Weights of a small transformer language model.
Architecture: RMSNorm before each block, rotary positions, no biases in attention or MLP, embeddings untied during training, normalized queries and keys, local attention windows, shifted keys, gated attention.
Training: a variant of Adam for these matrices, 10453 steps.
Each number is 128 + 32 x the weight over the matrix's rms, rounded and kept within 0 to 255. Layers, rows and columns count from 0.

# layer 3 MLP down (transposed), 384x192, rms 0.0904, rows 150-173, columns 0-95
[[184 116 108  74 105 140 146 115 176 143 113  40 139  88 133 185 176  94 145 101 145 127 168 177 169  97 103 106 141 160 132 168 118 148 108 104  75 114  90  77 103 124 158 154  92 210 147 114 139 104  44 162 131 141 162 112  87 127  99 149 179 157 156 145  93 194 129 153  83 139 179 146 148  75 141 105  98 134 156 132 175 119 107 116 148 169  83 137 100 152 117 197 151  67 134  62]
 [205  74 135 149  90 115 139 159 122 135 103 125 121 135 103 141 134 128  95 137 101 123 215 112 197 110  72 178 123 145 192 133 152 136 110  99 112  97 147 158 103 173 182 177 157 187 165 118 109 124  80  73 153 142  49 154  87 117 136 136 169 104 135 109  97 129 147 119  57  96 121 137 107 197 129 106 197 174 149  95 136 134  91 102 158 100 102 124 129  78  49 160  97 169 124  61]
 [119 130  97 153 156 146  84 118 194 122 144 128 112 145 163 149 118 175 121 111 138 147 155 136 107 128 128 158 114 144 156 182  89 109 105 103 165 109 163  88 165 142 117 146  53 125  62 137 132 155 115  87  98 105  93 123 161 101 113 141 172 143  60 193 103 119 156 168   0 153 123 126 156 106 124 146 161 109 196  55 134 128 119 113 149  98 148 147  97  89 145 122 144 133  80 153]
 [127 112 120 156 176 106  89 139 136 129 110 170 136 142 120 110 115 126  95 139 112 118 113 167 113 130 154 144 124 130 110 152 137 127 104 124  68 158 127 115  88 163 100  74 171 153 100 121 160  95 142 153 129  70 163 111 126 127 148 132 109 120  81 120 135 127 105 131  57  96 152 136 146 145 114 180  75 148 150 118 153 151 111 124 151 174 127 173 153 157 169  72 170 130 209 137]
 [109 180 126 114 139 112 170 142 158 149 118 158 128 160 135 104 119 133 141 110 134 109 101 174  96 111  97  71 113  98  67 121 126 166 122 136 112  95 107 127 134 120 167 119 116  77 108 142 137  74 129 130  98 222 129 152 111 114 146  77 124 111 144 157 133 156 185 111 141 142  95 143 170  85 141  90 140 125 159 107 143 106 134 141  65  84  57 126 126  63  97 119 165 111  78  90]
 [177 122 110  66 155  71 142 165 119 186  98  52 142 128 160 102 161 131 148 153 110 126 137 169 135 154 112 140 206 152  92 106  88  99  74 165 122 120 108 129 151 152 125  92  96 116 150 117  92 129 150 126  62 109 135 142 117 116 200 121 160 124 174 130 178 109 137 123 141 118 133 129 116 176 136 169  84 160 143  97 107 113 144 121 143 134 113 160 151 130  87 108 169 137 123 109]
 [174 129 110 166 140 100  93  68 120 110  96 124 180 121 146 185 173  98  99 120 109 160 157 113 123 133 104 102  80 110 132  73  76 180 126  86  75 131 115 123 130 174 111 143 158 162  96 149 139 143 146 149 156  78 104 124 137 126 126  96 136  71 123 134 140 137 118 174 101 150  85 128 151 131  56  99 156 167 131 104 197 147  75 127 130 110 138  82 136 133 155  91 189 147 158 113]
 [ 69 166 102 155 163 149 112 127 168 139 186 163 121 135 117 119 165 150 117 175 112 144 129 146  92 117 145 128 121 163  75 101  65 119 167 159  86 129  65 113  90 142 151 123 153  86 116 138 151 160 110 167 169 103 167  81 161 166 173  97 114 108 135 173 163  75 185 113 153  95 131  75  45  97 158 116  63 150 147 109  56  80 148 160 123  95  97 164 115 136 105 117 111 118 152 124]
 [114 139 177 144  94 129 158  77 137 111 118  90 173  87  54 165 153  90  74 176 127 136 154 149  96 113 104 189 100 143  89 180 148 171  77  99 118 130 132 114 110  65 125 104 137 124 154 129 128 157 142 184 105 119 147 163 114 135 144 158  76 122 111  77 151 101  72 124 238 118 150 111 159  95 135  54 167 111 120 137 138 142 139  79 138 123  89 120 135  72 122 137 158 127 118  83]
 [101 170 118 133 120 123 172 124 118 158 122 135 142  82 139 114 127  97 131 150 175 105 125 159 135 128 144  98 112  98 194 179 107  93 134 166 220 152 103 122 141 132  49  95 142 150 149 176 131  66 189 137 152  54 124  49 156 140 117 142 151 147 119 128  96  64 119 184 206  95 146 165 148 102 150  95 123 188  93 135 188 135  87 139 155  97 167  75  56 116 110 128 134  61 117 165]
 [155  94 222 128  69 153 135 200 160 163 143 166 134 176 138 143 127 138 108 149 107 149  58  90  81 145  52 117 102 147 161 104 106  80 183 181 118 158 122  97 136 121 179  82 148 103  94 128 111  67 133 153 124 130 160 146  99  87 155 148 127 121 170 112  86 135 117 127  65 135 105  96 178 139 130 138  85 122 178  98 113 115 165  98 143  38 156 166 142 123 170 131 100 121 133  96]
 [184 133  95 117 108 110  80  90 169  98 167  78 154 138 105 207 123 111 170 128 111 107 102 154 111  93 110 114  85 227 167 162 176 112 177  48 150 158 139 106 112 123 114 124 143 157 155 150  81 177  90 122 122 172 143 108 143 123  62 161 155 128 122 116 135 111  70 165 166  37  86 130 151 143 158  95 162 143 122 182  92 133 122 159 207 126 121 102 152 129 180 108 142 166 154 105]
 [162  92 136 169  96 152  79 178 109  91  89 121 140  60 102 172 122  21 112 167 110 108  78  62  64 145 127 151 113 133 149  65  89 139 130 144 132 109 148 171 111  79 179 159  84 132 102 105 142 149 121 118 140  99 151 114 131 134 128 108 157 145 139 104 116 128 138 106  60 124  97 132 118 175  89 106 114 134 141 126  84 132 134 170 162 154 118  97 169  87 132 131 106  97 128 102]
 [196 174 103 142 101  55 202  94 118 104 125 154 119 139  57 147 106 155 130  85  83  82 128 161 173 106 161 196 115 133 150 132  41 113 105 110 145 135 118 134 109 118 108 124 145 111 125 148 142  79  86 160  62 161 148  71 139  97 169 118 114 174 164 112  73 132 168 174   0  76 131 148 110 195 148  86 101 129  63  89 127  74 147 158  77 136 125 121  97 153 119 122 125 135 112 140]
 [127 109 156 142 147  61  91 110  99 104 105 124  94  96 110 105 118 193 122 131 148 167  33 136 110 159 114 118 104 164 100  92 150  76 100 144  95 162 131 115 108 142 130 149 156 135 188  84 102  98  59  53 137  97  97 117 152 108 140 182  94 141  87 109 129 168 152 167 172 106 144 149 129 172 133 184 132 131  81 142 166 146  99 121 126  89 155  92 158 122 156 134 148 149 152 138]
 [155  90 146 152 142  75 157 151 138 180 123 105 133 129 110 108  91 146 107 142 153 120 124 123 153 145 143 115 179  86 166 118  30  94 121  80  83 151 150 227 101 108  68 103 115 119  93 115 103 139  92 162 147 172 117 118 119 131 149 102 128  70 126 157 128 138  84 118 140 160 132 126  88 109 130 159 129 112  83 126 106 100 129 143 122  52 132 142 100 107 158 164 103 114 114 131]
 [139  92 109 131 120 137 142 149 128 123 100 123 146 131 113 176 102 168 156 127 183 135 157 105 160 121  97  76  87 120 134 146 106 185 105 104 118 152 192 117 129 127 133 109  84 162 178 164 125 104 136 152 139  75 129 131 172 132 114  85  51 128 136 171 109 174 146 145 226 148 136 133 178 112 107  83 107 133 105 148 100 149 198 104 154  64  94 159 152  82 134 167 113 113 108 176]
 [158 118 121 108 110  90 157 158 152 142 162 136 121 117  95 172 140 131 103  66 170 113 141 143 121  94  98 195 153  85 150  89 146 148 134 138 148 148 127  95 140 107  83 147  85 129  96 134 221 205 137 152 184 141 135 135 128 150 121 120 177 194  58 128 194 133 107 115  81 150 183  97  92 119 178 126  68 155 109  58 103 147 149 107 171 144 139 169 133  95 155 166 196 110  80 135]
 [124 123 162 169 118 184 112 148 102 171 140 130 129 122 156 110 141  72 143 122  98 120 116 195 161 137 138 168 159 117 160 173 135 119 155 101  89 140 159 120 142 139 171 118 161 185 139 141 115 190 128 147 168  93 148 127 161 153 121 141 127  81 113 105 107 171  90 100  97  72  93 142 115 130 173 106 156 108 154  89 126 149 126 108 149 105  81 102 173 111  95 105 182 196 178 125]
 [132 117 132 158 187 126 133 167 123  98 100 162 148 113 117 102 115 119  90 145 101 193 142 106 121 118 152 128 170 122 111 146 144 106  94  70 100 181 127 163  96 117  83 114 158 155 141  77  91 157 187 172 161 121 106 105 126 130 126 152 111 160  92  90 175 133 131 105 198 102 144 148 141 149 157 153 106 148 138  77  76 175 141 153 130 180 122 140 112 181 113  59  89 159 115 131]
 [179 159  56  68 147 134 176 162 125  93 115 204 158 110 184 199 117 136 142  61 138 105 118 135 158 143 159 162 109 160  62  91 140 109  91 180  76 110 119 144 159  43 137  85 101  77  96 177  69  59 146 135  81 116 122 118 105 144 123  79 137  96 146 121 153  65  97 120 102 158 171  69 140 118 151 184 176 126  95 121 159 144 156 113 156 116 114 144 160  79 149 114 180 112 166 179]
 [ 99 102 157 121 145 141 115 135 143 161  90 116 128 133 122 123 106  84 113 120 115  85  75 110  87 158  90 162 128 142 145  98 126 144 100 179 111 138 145 101 127 110  85 126  94 170  91 156 131 155 115 144 115  81 145 116 144 121 143 106 161  75 147  69 126 114 100  82 105 114 123  82  79 113  72 150 157 153 160 233  76  99  95  93 132 100  65 100 139 152 186 128 101 166 125 113]
 [105 145 115 139 127 108 134  75 112 126 116  83 133 157 135 122 118  96 145 136 138 158 125 172 180 148 136 147  71 135 132 129 138 128 158 151 121 174 137  84 124 190 154 139 119 144  92 118 136 109  60 130 150 165 157 148 123 123 171 152 160 135 117 118 113 175 115 118  57 123 152 147 169 126 112 152 121 113 208  61 146 137  80 135 109 145  49 136  56 171 147 146 157  75 156 111]
 [ 27  87 113 127 124 112  98 113 142 150 146 149 154 155  54  82 145  98  99 153 149 102 111 124 118 109 134 122 123  84 107 115 107 120 130 196  90 136 118 112 164  82 131 120 156 157 103 156 192 142 136 126 176  97 129  83  90 187 113 191 130 174 138 108 106 147  96 159 116 129 148  59 104 161 149 168 148 193 172  89 108 130 180  78 161 108 143 151  93 126 160 134 130 138 110 111]]
# layer 3 MLP gate, 384x192, rms 0.0715, rows 151-174, columns 0-95
[[118 139 107 165  90 133 110 143 114  83 115 122  79 111  74 126 152  78 127 135 165 133 122 129 105 101  91  42 104 156 133 137 192 162 110 116 170  57 157  96 146 162  57  89 160 145 111 112 191 145 150 128 168 136 170 116  79 115 111 105  99 138 130 192 115 120 163 177 183 116 105 130 128  75 102 143 100 127 139 167 163 121 126 166  97 137 162  81 123 151 174 205 133 125 199  92]
 [108  97 134 152  68 156 139 129 148 143 126 178 132 101 136  73 145 197 119 185 137 163 158 143 175 149 168 142 133 199 163 106  85 111 147 127 116  94 126  55 123  85 145 152 137 118 100 131 154  98 129 192  68  92 120 163 139 157 158 140 122 119 133 126 123 102  96 136  71 190  77  76 145  93 145 115 141 172 134 100 106 118 128 121 129 134 165 158  98 184 146  84  90 109 149 181]
 [121 136 138 124 164 136 138 164 123 115 143 161 121 136 120 192 137 128 108  94 159 114 117 124 144 158 204 133 144 180  99 145 132 142 169 149 120  76 115 122 112 107 161 113 132 118 155  80 144 153 157  91 119 125 183 140  84 145  94 160 151  89  73 131 126 118  93  92 111 115 163 132 125 195 111  60  87 155 108 178 153 124 115 134 110 104 111 149 145 167  81  90 101 132  82 134]
 [ 67 132 135 104 226 107 181 127 149 141  76 128 175 182 142 131 113 143 183  81 143 103 159 118  62 110  97  94 130 108 161  77 141 155  90 118 165 130 101 129  87 178 112 100 117 148 105 143 189 136 155 176 161 184 108 135  70 125 143 142 132 122 138  86 158 104  71 118 143 158  94  75 115 145 193 185  97 115 133 148 182 144  98 144 122 120 180 113 132 137 127  73  86 162 125 114]
 [180 145 126 115 175 113 104 120  90 138 145  38 165 132  74  98 116 134 161 162 116 138 155 135 136 102 146 125 169 163 171 196  94 121 100  61 148 158 155 165 144 111 146 150  79 175  81 109 123 120 115  86 104 104 213  81 121  70 166 137 154 180 125 123 145   1 107 123 132  97 137 143  98 124 149 135  98 129 135 148 152 204 154  71 158 142 199 123 145 133 158 116 157 136 140 148]
 [144  93 176  91 160 116 132  90 101  75 144  90  72 147  94  88 165 128 137 115 134 127  73 195 144 125 117 131 139 163 164 178 101 173 145 129 202 103 143 118 133 136 126 150 171  91 105 144 135 174 126 126  93  75 124  77 156 159 149 106 146 164  93 185 168 171 130  75 133 133 172 115 104 104 121 148 102 171 141 135 125  90 124 140 133 161 114 155 150 152 153  94 180 159 166 131]
 [179 172 146  89 146  56 220 118 148 127 181  94 121 126 108 132 186 120 122  67 114 107 121 151 172 145 153 101  78 143 112  81  93 104  81 138 134 136 135 147 121 156  97 118 189  61 106 118 134 129 117 138 138 103 105  67  91 123 117  92 152 156 131 124  95 147 150 138 104 182  95 173 138 149 177 112 142 109 158  55 144 169 129 124 167 108 181 134 163 127 133  89 128 114 116 141]
 [129 108  70 152 122 131 124  95 117 102 161 156 119 191  90 141 133 126 134 187 186 125  90 125 162 187 163 148 128  42 122  96  39 125 138  65 179 160 108 143 201 137 101 138  74 105 156 114 106  89 129 111 109 146  94 169 163 131 120 161 150 122 144 129 133 119 143 151 126 128 118 106 116 160 111  76 103  77 116 101 135 190 214  66 151 123  76 119 109 118 134 129  98 119 118 139]
 [ 40 137 146 103 125 130 148 113 144 131 136 137 193 156  95 170 160 103 133  90 178 178 116 124 171 107  91 114 107  67 135  90 180 134 155 168 120  96 131 144 104 171 112 139 157 113 128  87 103 156 172 133 115 168 186 158 110  83 161 118 143  74 110 155 157  77  98 135 167 100 165 111 186 144 139  87 126  97 132 109 200 135  83  38 153 155  93 135 185 107 159 106 126 111 113  94]
 [165 189 136 150 142 141 128 120 119 158 176 140 146 157  80 162  94 106 104 158 137  87  75  81 170 170 137 149 116 131 116 146 118 137 113 195 122 131  95 157 107 112 118 167 165 156 137  81 169 137 136 140 157  69 175 141 137 141 150  80  94 141  64 116  59 133 148 134 159 172 172 153 120 105  88 146 104  89 103  89 142 174 164 114 170 109 118 150 147  86 136  95 141 134 142 121]
 [117 143 150 121 117 131 101 141 169 101  31 183 148 160 149  77  95 142 113 137 167 182 109  88 143 135 204 163 132 132  66 114 150 170 127 156 133 109  95 108 170 112 177 100 173 174 117 135 165 128  60 136 143 116 124 136  78 100  96 179 166 160  98 147 109 120 153 161 116 102  91 206 103 142 122 128 114 100 128 123 122 164 140  98  92 103 146 155  98 199 171 130 129  71 131  76]
 [161  76 119 154 143 135  57 118 206  93 102 105 133  67 166 133 103 106 112  54  99  88  82  81  60 100 128 101  60  54 120 106 121 172 109 167  44 102 123 109 164  79 172 132 128 131 125 172 169  92 132 136 173  94 110 137 117 129  90 164 160 153 162 101 120 172 114  99 163 124 148 136 112 135  92 125 127 120 135 141 105  90 110  95 138 169 172  77 138 127 190 106  92 103  79 182]
 [136 131 121 108 118  79 151  95 121 148 139 121 118  96  97 184 109 106 157 133 154 131 156 168 177 129  99 176 147  96 144 145  99 159 147  54 154 158 214 181 112 155 104 124 178 146  86 112 120 169 150 101 191 150 137  59 108 178 160 113 146 132  91 139 188 109 182 220 165  69 119  99 140  99  95 123 154 138 172 167  97 168 134  90 166  92  92  53  89 153 167 128 214 124 192 109]
 [107 102 170 103 108 161 168  73 154 168 138 127 113 157 156 106 110 107 101 131  86 110  98 166 106  76  86 155 146 115 129 127 119 144 103 132  96  89  80 125 102 144 156 123 110  86 135 107 159 176 130 128 116 163 107 125 143 154 160 162 143 124 104 171 145 118 128 130 110  96 146 133 157 157 158 128 118 147 110 129 127 154  89 105 141 142 117 126 185 144 107  89 153 157 116 110]
 [ 97  99 156 147 163 193 129 127 164 108 173 173 148 127 132 185 185 101 142 190 168 140  71 177 133 108  54 148 123  68 188 127  80 128  86  94 182 104 119 143 176 106  91 144 148 103  98 162  94  80 150  57 100 126 106 166 110 103 143 118 168 157  95 149 171 148 170 135 136 108 153  93 209 120 164  76 138  96 141 162 149 115 123 137  77  88 104 126 151 103 163  63 133 130 129 120]
 [109  82  83  98 154 114  85 152  87 151 118 143 124 105  90  87  38 120 123 147 140 122 151 118 120 144  81 129 120 143 125 156 131 120 130 109 116 199  95 138 146 173 135 162 100 144 149 132 119 124 112 121 142 138 156 108 139 146 126 153 100 123 127 159 183 110 184 114  70 146 162 164 174  99 100 100  75 136  86  76 142 125 110 135 178 100 150 129 126 142 130 151 171 146 108 116]
 [133  74 158 147 125  81 147 140  86 142 122 104 123  96 122 145 160 102 197 129 158 162 134 165 169 124 157 147 154 144 131 143 155 145 157  53 119 124 122 156 109 201 130  84 171 151  80  97 120  93 122 146 165 138 132 113 137 140 142 132 147 132 103 201 195 136  97  76  72 151 152 111 112  83  94  81 161 126 104  96  85 146 170 136 137  72 165 172  72 133 147 126 148 128  58 178]
 [141 141 123 138  77 102 158 139 108 142  89 139 152  79  97 105 147 148  77 104 120  77 103 130 147  85 163 158 107 155 153  96 138 101 140 104 146 167 115 163 143 149 184 128  87 135  92 143 137 132 163 138 212  88 138 125 110 177 151 119 108  86 114  87 100 148 168 104  87 126 136 165 107 166  75 163 109 156 145 147 128  93 188 149  88 169 136  98 117 138 153 116 111 160 142  91]
 [ 74  93 136 131 122 116 140 151 140 193 124 111 105 184 107 113 136 120 126  87 140 118 230 136 139 118  82  85 150 150 109 122 134 137 118 100 113  96 173  98 145 119 132 103 175 114 108 121 140 126 115 132 153 101  75 146  98 115 162 166 129 110  71 129 134 128 147 146 155 147 109 181 122  76 138 188 115 148  95  99 152 113 109 140 109  86 159  71 119  81 125 119 164 102 132 143]
 [114 166 131 118 193 111  90 119 164 123 151 167 146 147 119 157 175 156 181 118 153 122 130 178 172 136  97 154 166 161 111 133 133 182  84 141 137 132 158 125 129 189 157 170 130 143 114 188 145 177 177 173 115 148 122 185 133  91  96 135 125 152  92 147 162 102 149 123  96 100 116 101 114 172 141 134 123 183 113 138 131 168 123 167 151 143 143 107 105 123 162 145  65 117 117 135]
 [151 105 125 126  63  84 106 103 170 167 114  98 107 128 152  97 129 144 158 101 127  97 142 140 150 123 154  94 139 127 169 133 124 166 124  73 115 110 103  97 161 162 111  95 163 138  95 133 144  70 159 129 110  79 122  83 191 115  74 124  88 145 128 115 136 107 131  95 128 103 164 137 134 121 183 170 102 189  86 132 153 176 155  95 132 148 103  60  94 163  88 119  96 102 220  95]
 [112 128 149 114 123 103 161 166 151 153  83 137 125 108  92 107 129 129 127 148  82 128 176 163 134 106 121 143  53 201 153  84 199 148  61 135 172  82 104  68  99 132 123  50  73 140  68 151 134 170 163 158 109 134 100 115 152  76  89 123 159 156 107 104 117 130 121 136 128 114 178 164 147 140 126 139  88 116 116 173 166 112 108  86 175 122 160 117 165  86 168 134 170 118 190 166]
 [169  81 140 152  93 110  82 173  93 184 157 178  72 125 137  77  89 203  97 145 106 189  95 140  71 163 111 130 207 121 105 114 105 157  88 104 123 170 181 173 138 119 162 106 110 172 136 108 124 153 128  86 170 106  75 138  91  74 127 117 111 166 109 175 179  72 174 119 112 100 121 179 122  74 165  93 119 147 121 160 223  87 160 127 184 112 108 129  71 127 171 110 121 132  73 163]
 [107 148 188 166  96 124 163 146 119 115 108 170 119  87 124 131 122 135 118 147 116 137 154 140 146 136 101 146 125 152 136 101 117  67 128 132 174 106 174  91 154 120 139 185 153  95 133 143 125 121 152 175  99 125 131 120  93 102 138  61 118 104  85 134 165 158 132  90 150 122  99 122  96  94 180 171 132 169  67 124 149 126 177 123 135 119  93  98 103 115 123 114 101 122  84 176]]
# layer 3 MLP up, 384x192, rms 0.0685, rows 151-174, columns 0-95
[[114 138 109  83 134 155 185 126 171 132 123  98 115 120 187 122 164 117 120 154 172 138 105 182  38 175 130  88  82 133 113  80 120 121 144 107 182 179  57 169  88  92  67 140 139  77 196 118 108 104 122  94 126  81 189 125 106  81  81 178 103 144 146  90  83 142  99  85 147 100  90  63  93 164 133 198  54 152 179 112 139 123 115 171 187 159 114  98  71 154 186 133 164 145 161  86]
 [104 134 137  98  76 151 176  67  91 112 172  92 119 138 134 138  67  90 123 150 109 104  87  77 184 154 180 123 145 162 131 126 145  45  72 166 120  74 138 155  84 127 169 121 126 167 144 111 113 109 126  89 168 149 124 107 114 164 127 155 127 145 212  99 117 128 121 118 157 139 123 147 153 179 123 133 121 121 158 126 115 134  99 122 123 172 101 104 109 106 116 140 116 127 135 104]
 [ 88 129 115 110 101 128 152 156 151 107 148 127 135  77 123 153 127  74 114 202 178 119 133 156  87  93  77 107 154 127  94 128 138 116 134 157 154 141 137 113  52 139 164 131 146 121 121 136 126 133 109 122 106 118 148  68 115 148 162 130 120 160 145 125 155 116 150 147 138 183 130 152 112 107 125 143 179 150 155 102 111  65 148 153  95 196 121 123 115 188 117 171 173 164 102 129]
 [122 112 176 144 124 115  82 122 147 162 110 144 117 161 144 119  92 130  79 128 111 138 173 110 146 206  96 176  85 135  99 175 115  96 149 108 118 160  72 121 117 114  97 113 126 175 140 104 119 122 130 131  83 146 117 147 155 112 130 133 115 120 113  92 154 138 134  96 133 139 182  93  91 124 197  88 167 170  39  98 147 139 113 176 154  49 118 121 157 145 125 163 160 130 148 168]
 [130 114 193 104 110  83  97 128 135 152 103 111 161 155 163  96 114  84 145  82  82  48  87  68 160 123 164 155 192 122 123 121 129 132 101 123 120 101  69 120 180 157 155 153 113 158  80 117 169  73 162 180 116 162 134 153 191 105 157 123 106 136 125 173 154  62 179 174 144 144 107 126  64  87 189  86 144 111 176 135  80 110 124 134 120 122 133 146 141 176 158 127 173 165 161 110]
 [167 144 162 165 183 121 129 180  99 111 162 148 111  88  90 161 148 148 133  79 190 172 200 131 104 141 131 182 128 193  95 149 149 133 159 144 141 102 127 128 122 146  85 110 108 109  89 142 135 122  65 158 141 156 109 128  80 139  68 116 108 130 107 133 183 180  89 104 129 107 150  81 149  56 114 137 109 126  67 130  90  92 105 173 179 140 172  88 124 139 113 155 126  47 120 125]
 [140  86 155 116  89 149 130 168 102  90  89 123 189  85 130 131  70 138 114 161 160  80 147 111 129 107 155  96 121 112 111 130 117 134 122  91 117  94  62 110  95 155  95  84 123 143  99 146 181  91 172 103  86 154 127  73 134  61 157 134 159 137  89 137 106 111 106 100  82 108 144 188 105  82 128 173 137 128 146 160 114 188 126 101 160 108 121  81  83 155 153 121 133 111 171 160]
 [110 135 103  99  98  80 118 158 111 131  76  94  93 155 141 120 151 134 108 118 121 140  89 125 157 125  90  95 128  82 120 131 117 175 128 100  64 116 130 171 170 147 118 152 124 127 179 107 142 147  90  69 163 108 158 108  81  94 106 139 188 135  94 125  88 107  77 210 151 145 120 123 129  95 155 107 151 103 178  98 126 103 152 173 125  88 141 120 119 101 119 120  93 118 136 150]
 [106 166 122 161 110 155 145 133 145 130 172 105  98 173  85 108 113  95 129 190 123 110 131 143 133 150 158 158 159 108 154 104 149  94  91 105 135 199 125 114 110 100 138  36 208 141 144 105 126 142 178 127 128  48 144 113 107 104 110 166 179 131 139 191  97 128 162 153 123 224 183 126 104 146 123 173 113 142 129 141 158 159  97 149 128 154 188 125  58 145 124 112 146 105 124 104]
 [ 86 109 138 138 144 174 130 136 142 103 116 173 156 140 148 135 102 151 184 169 191 102 120 112 116 135 101 121 123 150 116 127 126  78 155 140 145 124 132 122 122 135 166  78 137 136 144 163 155 112  31 201 166 154  89 134 134  95  83 110 105 108 140  88  92 108 143 132 161 176  34 132 117 109 100 134 109  96 166 124  81 119 169 155 159  93 110 165  77 136 117 108  59 171 183 133]
 [137  82 141 161 118 123  73 191 130 113 126 128 182 130 142  73 125 113 124 135 120 137 143  81  80 136  70 146 209 157 149 175 139  99 207 224 170 152 141 120 128 157 202 157  87  97 103 100 147  80 101 133 159 140 104 101 152 115 165 150 116  76 168 115 127 160 101 138  93 190  48 125 156 153 141 129 155  53 142  61 106 110 160 162 157 113 214 173 149 148 133 137 121 135 120 158]
 [130 192  74 120 148  83 227  42 195 160 149  97 133 167 146 124 106 201 123  95 137 142 180 109 153 159 163 110 145 131  95 155 111 193  91  77 130 127 111 116  98 170 139  86 122 127 174 150 114 125 151 195 127 126 145 165  79 159 129 108  79  84  71 127 125 132 104 142 157 161 141 111  89  97 190 146 134 177 124  99 118 179 169 102  97 138 162 143 131 159 130 129 132 104 181 151]
 [116 180 180  86  88 140 167 148 132  83 108  84 129 156 115 166 100 206 151 159  87 164  85 145 167  54 178 193  73 120 119 109  55  60 188 168 133 186 134 150 115  74 180 131 132 148 153 126 130 146 105 100  72 155 139 135  96 105 128 135 180 113 142 143  85 117 126 155 131  58 159 162 123 102 168  51 105 104 133 181 109  87 123 141 104 159 128 124  79  88 106 145 106 115 140 148]
 [115 123 136 104 170  84  99  76 153  84 143  62 160  94 157 122 143 121 150 110 153 151 152 112 144 155 130 138 108 171 135 143 195 170 145 134 133 183 137 153  86 152 110 135 110 123 159 154 134 129  93 161 160 137 151 168 159 174 114  79 110 119 158 142  80 136 158 157 108 127 117 172 151 181 126  81 154 122 131  76 108 136 112 139 109  93 135 136 142 100  66 139  73 127 157 180]
 [113  94 149 108  95 136 151 133 133  87 126 124 142  95 166  79  96  96 174  73 124 171 151 170 131 149  82 110 144 105 123 135 162 138 124 127 115 112 137 118 111 138  85  65 121 127 173  52 174  82 115 131 199 121 195 123  79  96 118 137 119  85 147 104 106 167 113 168  94 156 102 104 141 117  97 135 129  66 179 169  89  92  84 136  91 126  74 124 137 114 158 168 128 120 158 141]
 [103 133  63  92 137 144 110  87 162 166 159 166 111 153 127 137  81 109 125 118 136 126 147 117 157 147 138 111 161 114 112 124 192 154 137 137  78 108 117 150  72 153 124 123  96  98 130 165 101 194 120 143  83  66  78 126 175 173 164 218 127 110 148 169 125 174 173 172 141 119  86 140 145 140 116  80 104 114 137 101  83 126  68 159 131  85 110 135 111 119 113 135 115 110  69 132]
 [126 193 162 140  79 131 171 143 142 118 151 121  81 111 157 172  14 119  67 110 138 134 158 125 167  89 157  59 101 108 132  99 151 149 115 111 146 105 154 159 100  84 152 139 111  85 132 127 164 125 145 148 142 122 127 161 155 122 150  88 168 106 176  96 120 159 103 139 166 143 147 155 142 117 200 109 178 152 169 113  48 128 192 130 158 142 190 121 129 145 108 113 110  84 137 135]
 [201 156 129 138  90  58 112 143 103 142 193 129  87 177  92 107 115 156 192 144 171 130 157 100 112 166  85 187  69 165 184  75  79 115 124 127 131 118 130 116 166  86 127 137 168 136 152 149  95 111 123 135  84  74  99  80 125 144 145 132 116 124 104 150 149 122 104 136  98  91  88 130 164 103 145 174 113 101  96 153 108 137 139  76 133 154 101 115  98 175 143  94  79 148 138 114]
 [ 81 151 178 167 149 150 130 144 138 113 193 135  62 107 127 152  91 119  94 179 121 186 152 131 118  76 195 150 107 109 122 148 130 108 140 143 136 181 126  73 152 117 105 121 150 119 124 100 187  90 113  83 144 102 169 138 137 113 139 122 181  83 100  62 107 126 182 125  89 116 117 130  93 134 139 116 129 106 156 134  83 104 122 109  93 127 136 101 119  99 114 174  98  43 122 165]
 [101 148 104 135 130 170  75 104 184  90 186 117  87 131 110 182 126 109 169 151 159 158 150 102 126  99 106 143 133 118 116 167  84 158 129 152 103  92 106 166 108  45 123 153 153 113 125 160  96 118  86  90  94 116 121 118 104 145 145 120 134  97 150  97 136  71 197 144 163 141 156 101 105  97 159 144 120 142 210  95 114 190  95 141 141 148 159 118  89 126 140 105 138 169 159 141]
 [132 136 141 165  76 144 138 145  94 131 132  85 136 152 114 154 154  68 141 104 117  90 120 120 117 113 119 120 159 127 165 142 116  66 151 123  99 186 137 107 108 117 124 139 148 187 104 141 123 134 168 119  90 156 143 121 130  95 125 135  99 118 169 208 140 177 115 123 126 114  98 136 124 143 129 150 163 109  89 146 131 118 123 131 111 108 157 124 100 126  78 194 149 103 123 128]
 [ 88 137 114 114 103 147 156 136 141 148 127 142 109 105 130 193 136 190 107 122 119 125 133  76 102 124 107  92 146  54 114 136 145 163 152 145 127 102 154 169 128  71 170 129 138 177 108 162 114 164 124 123  99 122  99 126  95 155 109  69 150 140 151 166 106  70 109 106 141 132 108  83 144 182 138 135 155 112 125 150 123 104 164 196  92 161 178 184 109 180  71  66 113 109 143 153]
 [141 140  88 102 115 158 208 159 148 147 140 154 108  80 162 175 144 108 145 131 140 208 137 172 100 146  62 135 106 111 100 109  89  93 134 120  65 119 123 132 137 115 106 176 112  84 144 146 112 112 141 132 109  88 156 152 148 179  90 112 103 135 153 103 150 192 192 144 180 127  90 134 161 122 123 119 141 111 213 110 103  73 176 103 155 112  86 135 136 122 142 118 158 179 222 111]
 [188  92 120 123 115 132 144 116 102 137 154  95 121 138 159 112 117 255 135 102 164 160 176 166 120 170 115 104 137 142 151 166  48 139 117 125 128 137 147 133 150 160 179  85  72 144  75 104 177 173 133 146 120 120  75 110  97 116 138  85 141 129 139 126 130 106  81 152  86 137 122 107 175 138 168 120 164 102 135 124 112  95 106 126  55 163 142 122 124 113 101 146 109 127 151 150]]